{"vocab_size": 2048, "hidden_act": "tanh_gelu", "norm": "layernorm", "norm_place": "pre", "norm_eps": 1e-06, "parallel_block": true, "init_std_down": 0.0, "beta2": 0.98, "max_grad_norm": 1.0, "warmup_steps": 200, "schedule": "cos", "doc_mask": true, "max_steps": 4587}
Each number is 128 + 32 x the weight over its row's rms, rounded and kept within 0 to 255. Layers, rows and columns count from 0. Numbers have three digits each. The size before them is the row's rms in percent of the matrix's.

# layer 5 attention output (transposed), 64x64, rms 0.213, rows 14-63, columns 0-63
102:130178138104206090127122093165123111098062103156129147147152108127119188151187138128060118081109195066127124121136149169132141124162142168108139172124164088137152116111150132132099134143186184
100:090132103086116117144125132165167145172122075125119147082071152067170065139123111183113097130193075132101122153123065093127133150113127148128120106111083124084092168089170151106175118135080165
092:102089125122131141120061139129135145115134142113090079070182175143109069054097216139147129190172102072111165123100093099121114111111133115105127121099095081120155162133151101112102096130093117
104:149167181133129128135110185164080137128100108109095140100123107157150165145088133153157174103153092088114103131091073100113074091119133078132187092136076152142142187148066113187089174117123145
088:211174154090227069161136109141127120120125160088122089183121148131126131153082143129107137121112116118126098162102174121113063038122115120098086173129111153122132128129174131148157126112150117
097:129098130107110099185131169116098118147097183079157082121110123202131115111082128147158114190125153105106144156081102138174064126053123117175090164152121153090119155139178126122136139144106068
086:115088108032097112176096132173126098119106054110141127129147157135094135214097162138176108169103137106137103153071152141134127146117166183178135143126147122095132109135137090136126088128182092
113:115174163130141122128103111092106205098145129158122151100124153122101141109095133107128153105160186150153087192149092074135104097111136062123098170183125082118169103157097073129178152165090083
109:130122134090154118083135042122127153149143132101093082168113148109149076109170132213127118154041183150126156079133144175135134105135133097105119159104127182159122105066159136112158104155133118
120:104145090068117135087102148159030131101143189090148086140136153135113117154148087115158144176079088182066091140107122136141170137116131102078087163126096089121133109120116138100180120122130081
096:108113106183129113081144211102162096084133158114103137115184190149180098168127151090120136112121163130096152140145077130093141116148117124136138115104047088133169167082172105133138102140072093
095:145139088133127134065111124082086109156086160132142168129130061088135157093087093133178107125185136153073104135151144122132120140138121155101123194100185103191114114164154092081147192137171122
108:128116134144160169149117126119053137150159147130154087162099133141118089173158150155201101093088149136110131127214112142158163116156176140122107117093158137136172132064169197134105111134155191
107:113043156162125118147164133132151082110160162152120134141126146135080102129102228140144162130190160108190142110110118129122141163102119040182157094124125129148112150150162154154147183130143141
108:107113114077156200119174133136145100118140175165151115137083083136145131112232147068091109060112157111121146118103171143080117111124113121134130144110102121056076156104107148138138139161167144
103:113107129177081203098097149090166104163099116147152095103110138144100085113100148117211175056138121105109153120165120170109121102130110055108125138172085093100099119117110101184137136092116138
101:133096106103153147098116171096106105151129077184188113128188111156095111108128138103095171100203099154090162145123106154158057154086097137161146155103185092150155115106080121128147171081129122
109:173146139101142118113122125161137116075117121161167103148065107102158108126181122139174128184092080064103147129090125141176123038170118119148084134152170164100137112135185105082174110143156116
090:115155123092168185150121145123146151145133118162125158111108149145169139134183160121139179081105089103174127122131077098116215110127144108142176227110139125105114105142080144113097146190171097
092:170116103160108110140107147132134119217134145137145147137151069149128136194057166134168178146127111132141113144115152103137087161146152143135040199096134121114153103151128119094094198110102101
099:134094183138116092146125082161132195147098102163120115116146112111145172105085099171061110145103099121156114114123155156123152122163108154178167182094183178179199096159123114119080108098136105
108:132150141163116131158162122118133157096132116115176070169165075152166066112167121189115132124146162161122135095155136098131093091167098078183093173131145171120115108130183157172176104173073137
090:085109160039129139093092062145134125135139129113172147128111136185118103106124086116090101114043139164129125206123087108158140120117182108119071152071144126130135150108084148119142158158121161
097:086162115117145076130091167140100146142122145123112089088110078176152167135145129145140153139136061099148117111147091139198139185153089126153145155122162109157073098092177175063160120088128185
100:102097143180097136122163171098143103148148089154153120119084061119112122134170150134119131115106150087120171105126185157130168091150127173153156072096115157067041193130143136111145130164093171
101:070114134107176140199131149140105104165105081101083184080187057124145148163115126161126130129132125134136176125181102165167142112076095148124178121169089164174073124125122095146128125102112134
100:160179130110168092142149149133156151130089104112107192120108070055146161067148051122139128136092114104121112120183151073147130105151166175101091175154065124157137165130125153133148146096124100
114:129124097160175167156150138117136167152170085138135170130186150160122152124075154136105090129139206149195171148145161164171164131156154143144146115136120117163162057143095177110113202145139136
101:183136108150059118095141098118118144091133104149137091160076141119165098171108095123145137085100074104113116104152057132168116055112109083161134116141132141159118169098107103054137153072129082
109:161066095108087134113083094092181115136137104211118133129149126159129140123198126069066135162138076100142122119146121078137142135157130170059108107123190120184162118152098108129133113141156118
100:133107129129114132134094139210130118137172151169179085133101098115082097149102105146158187145128150113194121064114128159080157107079135095163144138109046131114125131093136152185145139111192136
099:124194045095090192164151190087103151127152147174138080102125121153166118154117130154132121050124131143087125114152127142124117123145098102162140120114108083161127109060141107115121124160062084
100:137104124131143170105135156168150118093081185090119076117117137166171170165128088116151160116068121134097096086118145148128117080130138138075130151218130108169126123104151130102028102162138111
087:037098160099073159210136101125139115101132079102105122085131157129112114165109140166173148130105136094112132132112066115166129139129151172123117146098090094099144091091209152175131121145117089
098:102123092163152117107144100154096090103127073152153149088138118153087153109115114142085071097165086113144088172198159090114110178117164125187112130181137138137111120053150192161117137099170140
101:172162088114182124120164150151169141171165159096159125134120114108129159108131086147136148163194112139105098142143160186173158193178175165189091123167123156162168129153156104102175138161151151
097:105151143121165092143179153099162150110114079171156098102097131112184197146125133100146179066131112081141117136087105132115143125172147114115162123162178119060131139130139104168085112075048144
100:075160118134131107105172102136106130146121084135171126196091117167182176114138128124140140070160174143070118096174166166092193122152170138092133187116096093127135095122139078149180141162142141
097:131106158156152123087127076168116130095168085135136114175163132116112133103174137088137109141114081126136151127136134132145255111154132085120069132110161075114154100126175170124192114106079125
097:195149153153090139147066148152152130084135109145142106093109092142116141101103138126148134108125129050165169171092146070124098068135117159141133130168176127107145098083126067104190062110132097
086:145133174120048147187144136113141111109110110123112120093151151120187117177128121116105072168200118131148140093122119099135140088089164170153148117069218145162141175135166127108129112166163159
093:168112165113186097059167138132092127163063150139194121121137106132106144135184144116145071134108158158060132101099124159161078177132105098099123177141151136113088097113163187155141151161122121
099:148121128150139133209122109095145187151139157158112197074175158188186145174124146140106093171067134159119145147149125175112105150104159135126115140189126172115109149129150151132191133160154089
102:123070129110213086164119140212133079143106116142097149163165103144197091139179140149095121143158144083105121111133077120097120127129092137123148167107134103136150189077190139112126122101123162
107:153103087103107110099098079069142172167110081118138123105165091076144090113135118162169130139138186163108192092152090133113224124088107176105124164146139118156123133131130101075134159103120096
108:129176106106162084113126124123146139095122138153113168130108146118130197131163169180107160168124160168183116108125159057157117086163173067120111181143160122204171132148139119086087155102153107
089:156152124156164092183096111155115133100104102163170098172079115058069114094145102126100093101175135105109133186096140116098129058111142128079088108154129127114073150162085190122151127156126149
095:162123103167161084164105175105137091146127231102097084154162135153143058118170135126162120133069156126110142098159123093117180074075125092159114088128140117139159124147143122154151169084106136
099:135067169151101072163060137131092162125125107095084136108106136146058103089076159109118102115145088128147094114130120117050117134104110144170158161140153136216113125115161117130107143155067113
100:140075103131119115151120167192055142056094064140134121118132114146094119117056143132190118133090090154111112117124094141101137146129156150150182186093151148121100097159110148161146160126068088
# layer 5 attention value, 64x64, rms 0.231, rows 15-63, columns 0-63
075:096112149122164085100161134058065113143118158162144077202130148117066163130098102120142177126125178109122125069082137116069112100188121101092134127129171166118137112165099131138098172146144104
079:118129140135091151160165144133138071094096121090160116113099151063112137181168079140102147049146185192170086154100108169130110162142154118158144077095127126129154108138093083133146199143114122
091:096113106135127177136141142104145081133193115093122149174130134121088059125180168109106127141142126158127114157104144138172184181109120164178087124102143041148150110143146086069106154190143120
075:081135138206093183061132121132141112118130122158107175077129080122134106107140095163135062159145181133143168118167110152142098165186106157094158110117189111130121160098100178123112072121149143
075:127134162174171164114114062098140143132173146106088190120102108084131141177197139138077186087137118117157106121126152134076174132176129136113126099095126071142148135151105134180064111114152171
074:129197169204159118073133096061047118151152133073146165129127112068138119053135093099117147123135138102066097121142113160102155104169108098129169092117090151132134140109119138112108137117119141
082:090090088131149161142125189091087080104096132104119127105164095166164104151134135190121127120110089120086118123078180143155121099117125162152083127077130090120067212150130117129064152134109171
092:080174142134129098166117191185147141162093120188136169098101109139130197109108112048153137145112137087145112157106132114126128162157080148090170123136154152099084117146098171141128095049102132
090:153124178114120083151114124139153155124110078168137173111108098088117173136151140099077109140161164051152216131151137142114124143165104146068151149100111169104121137083125083118053115108158172
082:156113145068052164172112096132119167176149145127178144122087108156125182173145102148117121088129129190157071112107110130115108150105137155205147115163150131130170127182123126139090154191103098
074:105067163137146143197087160131183116100166126098099054119123129149122159141178196131105138199139119113165128141122096124130137071121159092169128089147163149070115157085131182139116128123119164
073:132122094139113065123136101219201071115078126140150177138120120092105153121119118064122140162119112093124182118103185165102105116109131126119133137141145184109088108188188105152153121144155107
084:096178126112120119162124158064136137163135123093097094102115115132137091147154061131110117079159071155120081206105161103128140143078155194133084136155160110112128146097094097159118091178068129
087:129074171154118073116126096077130158170124088086101162148142129073132138163064085171131159189099105095151111061105102131180170157084122149118121121180138142154118102108116148101138084087099126
089:132135125114133141149151146147132175061107100152082164121167139123144147162114088145068063158122102172122089135079158085166118122106178161162087123086170123175174146188123073109108153166135091
093:128129129184115174120161110147199144120113123083132104141120211137124144168139080191172130135167132128133083128130134126080166085068148098194089120190107157122113154175148099115101119150165127
076:060137141162108184106099108161184107143122124123098185103156137100128161174079119129095109159125190093133094104118118094085115143191077139089145125110092138082124123096133169160127151060173098
112:139118135114133207139090109171135128102127205192164147164093157197131112118168165162126123097130098198161120170163115151121126081141136086101170102090167129127152167096134102155121092172124118
099:166119149098076121072102130103108144175128123127156136147157150122164099155040163080143133115130100200118122113129104144111114145129173162146074145058073154148114136139164052105122139182101129
113:152124108122066127148136120084117121149097115182101200114126150101160166160113132180108122081092131143180098103123132122162122124127156146086151129145149159152038107111091091149103109156037078
129:137094179150101071086163116142089128079149133102162084119103126101138113091157154198094058159188170097115181105113149126138162126114095107180152063152109096164108120099130099124149140123137171
104:118079058105063118147131080193164136166088139173076094126141177122106122111160127140124099124156131161100051166188125169096137133130151103170115141112147143102132105093113116146162098164132069
111:127135129094149143148129150195083119103160072208163176143134097138155144108107115113115066114165072192108123093130158161164143158141102141154128176135084106173089104104113154151129146106056149
114:107133082166122157087143105124132128083127066153102113094099103112130112122173135093082085092140165148118230116088121125178111084152159170157109121099104131081141193111112143160132163087155175
123:080123224186168151158147041158159129115049104139154163102143160139159174110085108113151097140155131126127185113122136137090143177138151139144176145149128121128123149087142151142100143083107123
112:135143142105167122115128043148074138129076100100135099147153080146144195152155094088110199145166143188113172123144124149119175126119130124107162158139209134182095114151135091107137087146114143
126:125136148196113164136127126095159194145137116134106170135176130108067117155085113126136128118170161161120142098109117096129132201183121104132137171149161106133178101080085117162116041169178121
111:134137104118096141082153155119093076150133187132188112115037106128151100140158124066124109159150127145129155146028177148151083108130110130135115149096152151151087092118109120066128112131099082
129:166169103149124138188103122093151138152117155200072151164099062125146148113119128124117141095140115134144072080126144099115136214133117164123107089065177145163092163149176141118118112147183111
123:103064101161162173107145163158075096182161166151133094091134121141144169151134140211202137070168159144107135127119100145159077144082107124146140114187088121110108109132165152155140111096117122
117:084107124155125181107065162087094099079187134102171120130095153168118087096122122127109096165188115091090158185180184110171152124148143130110087115112083091131129129100107108154157093170099137
111:059155124109101139068127112153082124081113155076148179134128159159164101146078070104086133079122121136099106126162148131137092104131130135079092129159155200162161116170143180078148112167160122
102:114147213164096184110097104120175140152122142118141137139113152134162091146137149153162121169213086114112137115186062156106147153110092153121142180150145132108105084110154133169161107060119167
127:074147119168139065095082177157149130156101114181137165158151112119100198119132137107131126159163135105177180090118172142090081190141114122149181162158130088149085149110141106177153145102157154
097:101164120140166123069112130143098158129155058106136134156178140078133188124107119114122127137127120172152142117061175140152173155160115185093095088138114088125091093192094105114159162190089120
114:083108144071092173122094104121152128120151094135129135128093093094158111142146161103126110131079068128159187135156140054094085090099107076127191141083141152144150158202114116132099148127078161
117:082101127129141134087100071083106108114167109162147069161144138146118092123134118163085081067102207126128162136121113087097123098113157095102083164106161064114145115101159156184170155125091150
109:110138120124116103129183118137069097166165127120118123166108097122110084087165139083172106093121114156150091074121045100140152111164083097167110085098152056178091088139165141174123125113097128
109:110177146106132112142123149130098154171186147164133093118042109086125164181155147159063158115148093059114122129102104109165162126112117199136157125146118130173175112122157113092068089140114122
101:198180136146146096198074137133148130117128153107113157138110126074196142172118122122083117184148136105178166055129133104169122085139093162155115151109158149123112183125078172136116154095129114
117:130143128099099067114131163151113102051147082109135128079165134182131121093144173121086099103096176148106125169196157183131142169156098126166145112094154093112123093106201170131139163155150141
108:141057139154117135195126096147163137121087133119136147093075153114085154106075118108141100103116095099180118163152122134076147105161114162141129169157103164101064071103175120075153133180172099
143:143149082134189090166121108202123086118104121111085197067174105127213108092100139124098082124146141143130143139101121124140125163090127118127152126097142114177122124134147122164169140082118209
124:156139128170146193164168075087102104095141185089139150128138101083143086132130135093139141126152132171128153164137137129118171145112105167146107153131149018112111130068157123056087153157119141
128:176160109102116091086126106147118084068114159207149137141138111090161176154127099136106171151171156155078116097131156127116112144184133069087131128122151132187186106181122087104119114177154100
104:102089134094177023146166130098153156132128114128071124138135060144111134140168157192069168124132141152153171134081087135178106140107126116182126154125121107116137172162142156146140092173150148
110:156110072109173066122129130144114125104142177106105114094117132175141134087088167064154130124146143142112162133135107108139202112102112117200127065172116126173130104107098137025126153120134150
114:146115121142095070166121186110141184117074132147163204119140162185183142122122117137131135086125128118183156133123133126076130131123181177147150178167124117127142134146109080160155129090068061
122:100105159130078126114146094136083160140144130152105153123135170197141123187089106147162081114082133119153149162169121157123090097139141149179173187108156061125127101102091089136161090078066107
# layer 5 attention query, 64x64, rms 0.189, rows 32-63, columns 0-63
085:084131170157119185177113165132179170168118196100128134127099161195217127186082136123167164155116150105159156158146083158134120142135110142131135111119169147129123140139160129136090127149135200
103:125063101154142160136125101093069126060201146129138077152177173132137150155180176168114142104157161154119141174150130201126112112105124105162147140181122103124152142085159095141115092152092148
107:106115127125149117151124129109077150106140172141132121195156150142110170143176157156106141102123153169090133155089113236158116136149094188162136151105136088132140109160142072179102095192144174
061:095125087128152147091180142122128097116152123117126141117241180191144091136144122096137150130154164208127166169160144086126127109114117084113126156113107136163198172094123126124134183108145103
091:110163180151118128090095132142116117156090133120078141106084099129155136126062117093148108111114101071132094141126100065119184099126178126116075103149093105066120099113072193082141131072134167
099:142150181144118097173126189139123112143132153150162139168152123169094154077141122111126158140156168123067116154118083175183159161100098189174123133139137184142153123163131128173078111187180170
088:119169168106067087184107163168156128161088090154146232100106152123097137068104093128064149131139111114100122123112136062139128159094169147081129145154130141102159148147151144161148120085118117
095:106117139106170126188118101165153107129156144090165147197165120130094135108168153169152156148114178150158145197134130202205092174127116153164177153169152137157089137134133100170153143107126137
108:157153116141147074163105144130152163101120175176126110122156169164193158137145131120135177161118186157187135125113104143135125178130109165162167102087165161128179157180141096191121120179138185
097:122135113144115142107085114110165119110099091141081164090159139188116069118125155121045158088113071092102146093075113119101119048152077144112111108081093104107062110149102091139145133133138122
098:171132092124088148148111150119138145099151152131092117108182134178146123103159157141123153174083093171117240136109129129185084105127085132137138144124146161146073163149165083154143113153122203
082:146157078228108148122140163129121167158104100073100191161156119141105133175151069184101094111132118138112113101113124145105098162103118160178129079153132181114046135137103100120146124126124142
124:162140131109108151087130106123114136131121092123143146123064067095114106103081111076115065120109076074108099073158107055125115101096151103082111122100092140129143167104121130094188146082122059
089:069136166216180144125180090127093155141122119101111155126195164113160170145160117184107152100140183129157126111118135208156137138171127159151161140146118138196093130128153101125104123160126157
103:151152114105140075132110157123101166097174122191099151124161158167159119171148112189052107158102112155134111171148125089200094175169147173164122132163166143137127126131156169083168151143132169
085:168176129136121122154133103175189168060190132094051106141119114112146142128118155164106128143187109105063110208108131135144142120146105103142124124192076110114178086128123125140116091098147121
091:111067153082131159083141147168095129141147131112061138144107124095144148107146157124146078083092094110072107128146175100069109163113142146153130172093112083104195148150165126164169065123093161
100:110158138108116134133158142181120076062099152110110105088097114159168146152129078074152087087110114088116087110072097147148049162154123133088130094128149147075061085123152131158077117134133128
102:127113101167141098105212126196139165180072128168106174105109095161167123081147139122090124105126148124132132107188157064109092101151114113104110157072148137074105121111069124095139121113083121
105:114118150109178080186099081121182150136117125132105102117196125191076143111108084118149081081144117162200146148062132105073122138118132096177163124110091097166146110145119133130099155081125129
102:136176102127171090083103109103122084090110074146109135122137153093140134129178079105145100100124195143096156130103119166038168130123175144109135144131118121147166081108108107147207119128068086
096:164130128104147120127087116122133168115184083119166160159182104161122154156130148128104169115099180144168148134129100121129124151086177127197167183182154208135112129128089119155112179200126101
100:153118098112136110091080123110118134155107136137158157086126160230162156088119121109082048052132180158120156188111117157161135109126152137126125127130166153091132090142054144085116110128135119
105:083086118121140101163145169071164070183178146081087149119106133044153143104122173107114061109104165092117199134101125147097093134113150112113129070147103112127167162097140118141125128110128159
090:111132101061116174112154086126118145144140110137090106098115158152129183204107136056097089138128135075161101141127147106161141100123107148139055095137150105164142109210101097075127141165167128
094:099164184147085150087175112123116139061123104102134136162115107099097129111107086149111065125120120120140128106086141119101149127137173135079104112080149106096188089086078173097070172072120083
095:136144169166136195120140104142098141130132144083084132092058137131141115077125145075187149158140127113093116151129120122071127182092146093162158086156157064166094118135093117072084128185133155
098:112126216120126107131152163098147131167084117130182171113117140139111137148078119102123105105151102111132123133171171101087120152138176140115119115146103125049085059151080115173214087106120117
095:150097119111117120146085108149057137131150082092110132096132075143124088147174091116122143139109099167150088149131106105148140056147098136132175068159138178197141093183120169165118147186167157
098:121145112122092101171127148091105187082100133133133125206088129154099174065174102144074096070164092151138096124156157112160167148115114132097140149157091148147133141102119062175113151187112153
099:160071146134172134156235166149110122074179156148171165162151104111101104091158087179094126153124110194076161105099149165163159145113119133127155148148137112121098174126108115153129137157159121
110:103147153130139151100170128145130148123177124172102145117095178110051134057136163157058132146152185197193133150110117133077144146111174120076114130162103129161167115115131144130170111157162097
# layer 5 attention key, 64x64, rms 0.204, rows 32-63, columns 0-63
082:121125138097069115075159061104095106124141099165140135136078125147087114150102111132151138072098121160141089104106139072093151109168117091109147106150108070140138105082151134077214113140090068
074:088116098183100149081112162127164141124142125183113114078170143147174207150103079119086112140112113106188104114123091095113142104124122136133118135107153199073051124129106152110183105092127153
101:122140107193098138135108081124140141123150100183117103105193129127181179158139110155102141124147115165215148083129158127099182113170142129181100171148146195106098155105130145112182097095098123
111:100139136220119138167118193087155157124108119143129132108150133133147172138118134129121112131156133116158171145118079221145096176093084158176125140110144187124083127184102111148092119132186165
098:117125113101141115125096096123065173115158096080089163090098137151114123113132182125158101130123106133102118144142098104090160078087159102071151105085099024182171149156098086095110122137154101
132:076088121173090145132122204138146140145199130143097112113140160142176135089146172147128158178116170142195144119083161097143189182134124171155082147165109154126107158151128154131097127121100182
081:090147102131161140104187106114147166177166107150167163122117152064103154091162077116153158153197112085134141169171148155113154156131165146175065186138067173129112173112134125117138141116150123
122:081101156164120143145116137163110161114216177130084149069192168160221164130135167126108131116136163147193138160122129092144163131165140112142119159092105159138149160121145140100150125140135182
101:120118180115113091105132066148094137109199173080136124137165157152119088102130127120163144185119169137151131186127083123162165142108158095165131132128129071177201144089146078132112081088105155
122:141117199108150162122122118123155086129047087113102136086099138123100075151124129162123126104137148090130139133141152128152099074108144089136221089134139103210121171126110151138152139177162071
132:097100119171133128127149150130081136120213201167181082163167158155138174077190095142175163155123151137124116127158167117133129148205091146160100143150114151108110137145149099143105139164127171
107:175163231075146115113116155087113162159096079082095155157095102105095117102101154080119116104161134129085161156195099155151110112137160152098161104103123107101156154150085134144157132136143077
148:099117117201118144152117141140137143081182161127128107127207167191171150068162106144128110129132159165186166143158146171131144159155105155181106145140133199102110136103125116157106117113112198
143:100129088155132150140139104130126121112193157101164147185229139134149195114186119170123146106063115149184164105166139125122166148117106124171100168161116190141120095123132086127144142089126143
083:101181116083125114137200160138117091139133119096124095130142137161100140119097102080234056102171159142082106099139152091123111128120182144144133163169167146160153134170154088122111165120140166
087:131094110104068053183094153077161145107124145151175155074103105088104103077124104119096092103103153095207122141111131078105113162058109139129143095131104075105111162141157132129164141125120113
086:112174189102151081077162105141103155094122162122131136139130159139111101099142164097214162118101093108135169124110143123111150180129098120093146190178133107084127142079165164094114060120100083
091:099142089126144097114142196152093115193083157168098111141082101114123156132075140163095109120154098178156115079155120115072117134056177134150176128112102090168154105083151137089132130121175090
094:105101208142187173146098123080113143134175139113125115121159206066132184124142140136172146088088181136142135106084105139089112103106163097136128151167107103131166136096101076148104102099153173
087:070153173054125119129061120133115098171178089098142154158111107119127081169106125110090170127174160129164122181170082143178097140118085107116106101142162061151133151132162168128095128151138159
091:141116100129144153117051097109092131139148119108153144100163103161157108096098163146131125074121115124104158183173122097176204132103167079171056156140085097117145104119123162161126142131083058
093:155175119119135173174141072155143134099085121103144132111071105137118103148104153100157105043192104138113120162147069125137103088119132109098155045086121089102150133159051149120148119140136101
086:090131134149138192187114193087105109202154145092124132089141082134198123182152136135175208101123100100132164149132100120114117136107150181123153144138126102142082166136156081141144127114089144
090:069103159103161106110102112144124143069122113153071180118164088168108159146154106144119132109138166128073107095179114088186157139071119120113166144107159043115151129094096130091105063114118119
084:111057080112129112150152157146138066072138141101147072143146156101200130112169125126091089119094112081124120134097084133159098134113064187120143132150108188106075131112173132171142085157129127
087:147120069161126142149117134141082142154153185150163170148126136113124151142154164127117129154077147115180141170191139174161090179103149127168082172127083158107093086178153063077125136109152172
107:126077160182125113102144150151151139123170160223159132170209100120171133106136141152121137150139115089187166185096101094131147135119141134158152118123153171132121185164130134160133106080176172
116:083136172162106116167112124133149137140155166112145115148221141121173173129117128117174179144120144195163146071132140163152122162135085127190077184065127180156152144160151119138093140138115123
098:114127184155186129111153149165194115162093111149164072093155150153155166091169169116108106182158133070121122108124125165105161126153098112160103090170162151131079136137148139110150126048181145
092:157114128124123140121202064116133138129109082111145150179096132128170051091139141079097132133136102159086106089173183172037104092112158123096117134101106116139173166132137154106103141101118087
098:152135176047120173112093129154150173146045098132164147144070147146087070145119144123165088145106123156058147153147184124096107087068135137062115114099144121130145153116135131152110112149139133
091:076103086107141129076135076103086120093140185115136079094108094122150084117188128112100098132101101159146141134132180133136128151128155135130099176087150075169149149131076133080186164090166183
# layer 5 MLP up, 256x64, rms 0.228, rows 0-25, columns 0-63
097:109130126128101214147159155122144098132141149125181101135101158143157157106152144075205155096132075090081105089133141141084152109113100134104124092110101123159057172149140082118130196085156103
097:080165090094139122083145105100112188142151199098137100155099163146135128129152115119142118158041081157068087097170170160139129123100106102123158136164136134172168102083162111147139141118162067
106:079180094105143139064148101130113089154148134082122139158178172108128157133141177127079143139074139125157093101182113091150098178018110113099156138105144147129131118139148116074143096113155109
090:121125128132129131167118127117110158078137140103089121076161219170123172112113128154097119063092110119158096135110048105152083145117104134094161155120155142123144196117117177122112055142072147
104:166071134154112159170114102153133125105119153138117123157137107107158137175164132123203180125102130137042138129121189117116127161127098099074191136179151146135137173096113133115109116061127201
089:102154136091113096090000103126116157130160111129101156111172123098141089117110153185105113138137138225143150172180105094141149145117146134105141161121124092148116173148083109121143108108112099
110:114121104114122173092106118178171063156081142089114140149152163134098117124090167176167189131074112135116131115161143147144091139095085135170154119151110119157200191153136135150085109073080158
092:142127103159088129079091126094118037129122185129110097121077145130119096086110141051054115097076108099151147123089095100108097114108077092101089133147107188123092149143145135117096102119145114
104:113100153132155125126195128119151085134155124069142140139129158147162108124182112098121129112167127142177100150082147118187121156129158224128130150140086160088153133101131159224132105179096096
113:130138135155092101101106121078212132107189127084119115139183099157116085159064097067160161163123156146045136100133087145144146075117092138154124154107158169113119142133092119150146134102088109
098:153068137153182135192124106127130150139168149162150170172107092076091092108131149144128139139133155118113150136128176172133126109183094121133116101114062146075144153164044109157114134081061115
094:113131119143106131150134138167185063136121162170113069141165103128142073160127093147114082090133092136072113179129079074160130091130136099151129126109130110107158161093198112126172042097124141
111:093151146131186129107140075158107158159088132089089106190110067118162116103135160122133088135165127144126142063117112157105075208116086111138097170099155083103120119138178126141126081106097182
115:135109109140073140110099068110162147152098108126140172103119164140109089091190127092089152118118133159145201166116120138116121136036133168133090057107080162141129099168081081131154092127130131
084:088120174100069166113092129096102168098128084149139150131130188136104076117129109105101188140148117129213145184100132154111168166108143148148177137117146170114093162138066109156109140107192133
097:143077140181154106111145103174181100123118208117110161093089096170140113152093079117142125102093089127190073137140115118144078174133094093108138154064150122115162154147102104139082098087139154
095:098121083150147095110139120094093151081141095156107119137133084082158139182132041081098082088105116117097171059133159195130164066153136130138122144120119146161091103130125063104131142110161125
102:096181103138120126185097167189150068139158143138169104178146111142094185162078100173083148137119116112128124136111109159157079169062117153122144149101162156048124162109130119110111089103147149
087:095130138116127204131159103084142106075137113113138099157127083137170102140137167131177094119114120138172110172119161105084095146132089145205143168073172095199151099171173159157131112118120090
088:125080071136131159125095176132090062129178169138121114146151083131115100101168132126078072137138131083071081184155144104158115132128107145140123081112119101125152118107105154149122116085220180
094:117110089195141146057146112165126103176154138115082106172176087137177104097139168104104089126113159106111144132183144145106057116136085142141065101100129093125132034113129124109139128121111112
106:076138113146177124150136155157137090143158153139086139134205107144122096120142156213095120094179185169144142152128101128170046158131142100151124152114164096155177137103190140159135134142113165
084:086156104102165144124152124124087150088126149053104092165159146162154176145125115092073132080162139122111052108136135193135145150135117128050082124146109120115151086071121078142135102125079122
103:146192096106133108198129120152142162161127109164087161101143101144115153111123134142059077157162174072154141128141150113149080154127111186138174200086174206128138119122134157141118114125144153
090:119164136128137081098089128065147101110140165157120100131186138139163154115189170174105110158155142086121126120090221091106087155144100114125166143141201095175147099114163156152078141112123115
102:055092150111186131121142043120094102102138126098134112153143122139190084072111138137086091109144139159112121122073109093054089097137101122106137166149145149125182095137142090183101123144087123
# layer 5 MLP down (transposed), 256x64, rms 0.366, rows 0-24, columns 0-63
092:137139160093165092095088181167079123082124114142133172155141135129104103162116163142112112155234151152136156132147121113127068156098110159137123132199115097139140106105140179075179098145154177
132:134167104126184129138077111136124133146139177173110127138082123155126063164142088139139073135124117121158124117157144170139155122000138153077142138126158156185157168115118128127117187105134118
110:168076084159161093129094178172142116107101101126104153090201169129122119157083166082076118084169092116075167101153128135166147150146165150092104105158132172143144169083128186140114104128124123
124:112138098144141124143123131064091085088190143095146122183177111112177178076152109160133115107128132141174122158171095087112121144124063135136075161190116094149074119109118071111167154144121163
095:108165131107163105180177144117106170138092120185083087144097092108079096113127122104137085102127094169092116171127133141148113143128115126133102165173195110138119146138158169192057148183181154
078:140096115164081162104159132142139078115106157126149085121085154092100092129117113092154102107133126078147093068161110153110069137087183120132076145081147135088059132074177141163164112158159165
098:090129128124133105162074124136104125101164103117109105120157210186146118082098106064120125128140120094156069084114103144129127131141116106113088104089068039100125142071082130143161102143153084
090:145142099093101103128169152128108140135081043138188134171147156158128135083060099150149128179136044113137114098152123147183142123141150155122172133136116058144125084098093116117136167158159089
100:161115148172140150049152112121163131151105140060106078104098114110133113176119116162119174178110095066115187154123141148079110179142125118120143145159145145052107147076094100096119138155169102
123:062165087134132140143123101157099053156087179148100095157100140138169101146170162152135126082155091148163134045122093118193127153140107132074166148125172123151147166079122096144129106109144152
096:159133158142087098111063136115161088113059132062121116139172117179129139156129096123129188168109137112073151156132149096126162146168108160050101119153104095118118107052180117128115147150142163
074:134136157113094132105151132113117162097097115122092184072109139178156163162155136092164193161148122092167162098108153210156080118090108167150157140192177120106150105167151121131077166106111133
076:170115171134063142125120132106154089108116126141141092088132187132057139169109115101130114078088140127144095157124114079124136027134141153142149061172097172093104116142095103081128149112111086
112:091180109153147115133162095174142147116066113156139103167140115116107117105171172167161155147137060164164092123109168184129163121129123166205157147123111098118056112166104058145112102145123123
083:115146127148131124124175144182135145119151175086104136145051108107086074084116149149187137095129160148107146148147134117163123079112106118105107163155059111130175086128231131144180152115103129
110:092129129168118132101118125164075128077128133113109115159136090166080168057100119097170096143120133163132098113041191089134145149110149145101103110118135154086221112096131146126141183108140152
133:118105168094126099154165133102100093150199154115104108090118107098122145118163153082093124148081128129142197085140176132102113152164079139122123168128121241139127107159072101115127115122080159
124:113068115165086158083131132130221096165128129085183174106147162127127108152132116131087123141116134094086105120159128154125101179092155072182077093117120196121145127116109197134119110125123162
081:188181099162148068174126135102099126119113088087087095100123145083097142115131109090077117163157132141148120051117132144165135078125174106096078052126162147110146150165126141134134099103070141
075:142190142092096079108145095151155174134115083154123137098140166078127110121075087102188181084121114186150174110116105109102137153166143100129143162131141155116102155117163101129158140166039085
088:065150094052153133117152164128100177087094142114135177083144095182057137126134136158124135139141118092121122099086129121094165140107164095104131146134136145146113152062124146168130102116211187
079:105112133151104140133110091114142166091143135116175090148101181138144151099145094084184123109036101128123124146152174168072236146123136161129166156152089131133104125122096099111138093113161082
126:142083165131169109076129082109138154099155137108106141115131202153106163084159074124145113093055150101186107139153123137146159127141111171178117189145093143108089161113108117071113101088176101
085:135146148175171134066095163135098190131111144137178084155109197145135112131131127130214176140128109185126131140137117172119185099157163139153123135123105058135147172149109112126162196144138102
078:122117128174089138151161125135121137159148058103154122126091100148132149126118105127214114157122134111162132152167048079208128071137140118092101100146052071103108156108101086152130123139137119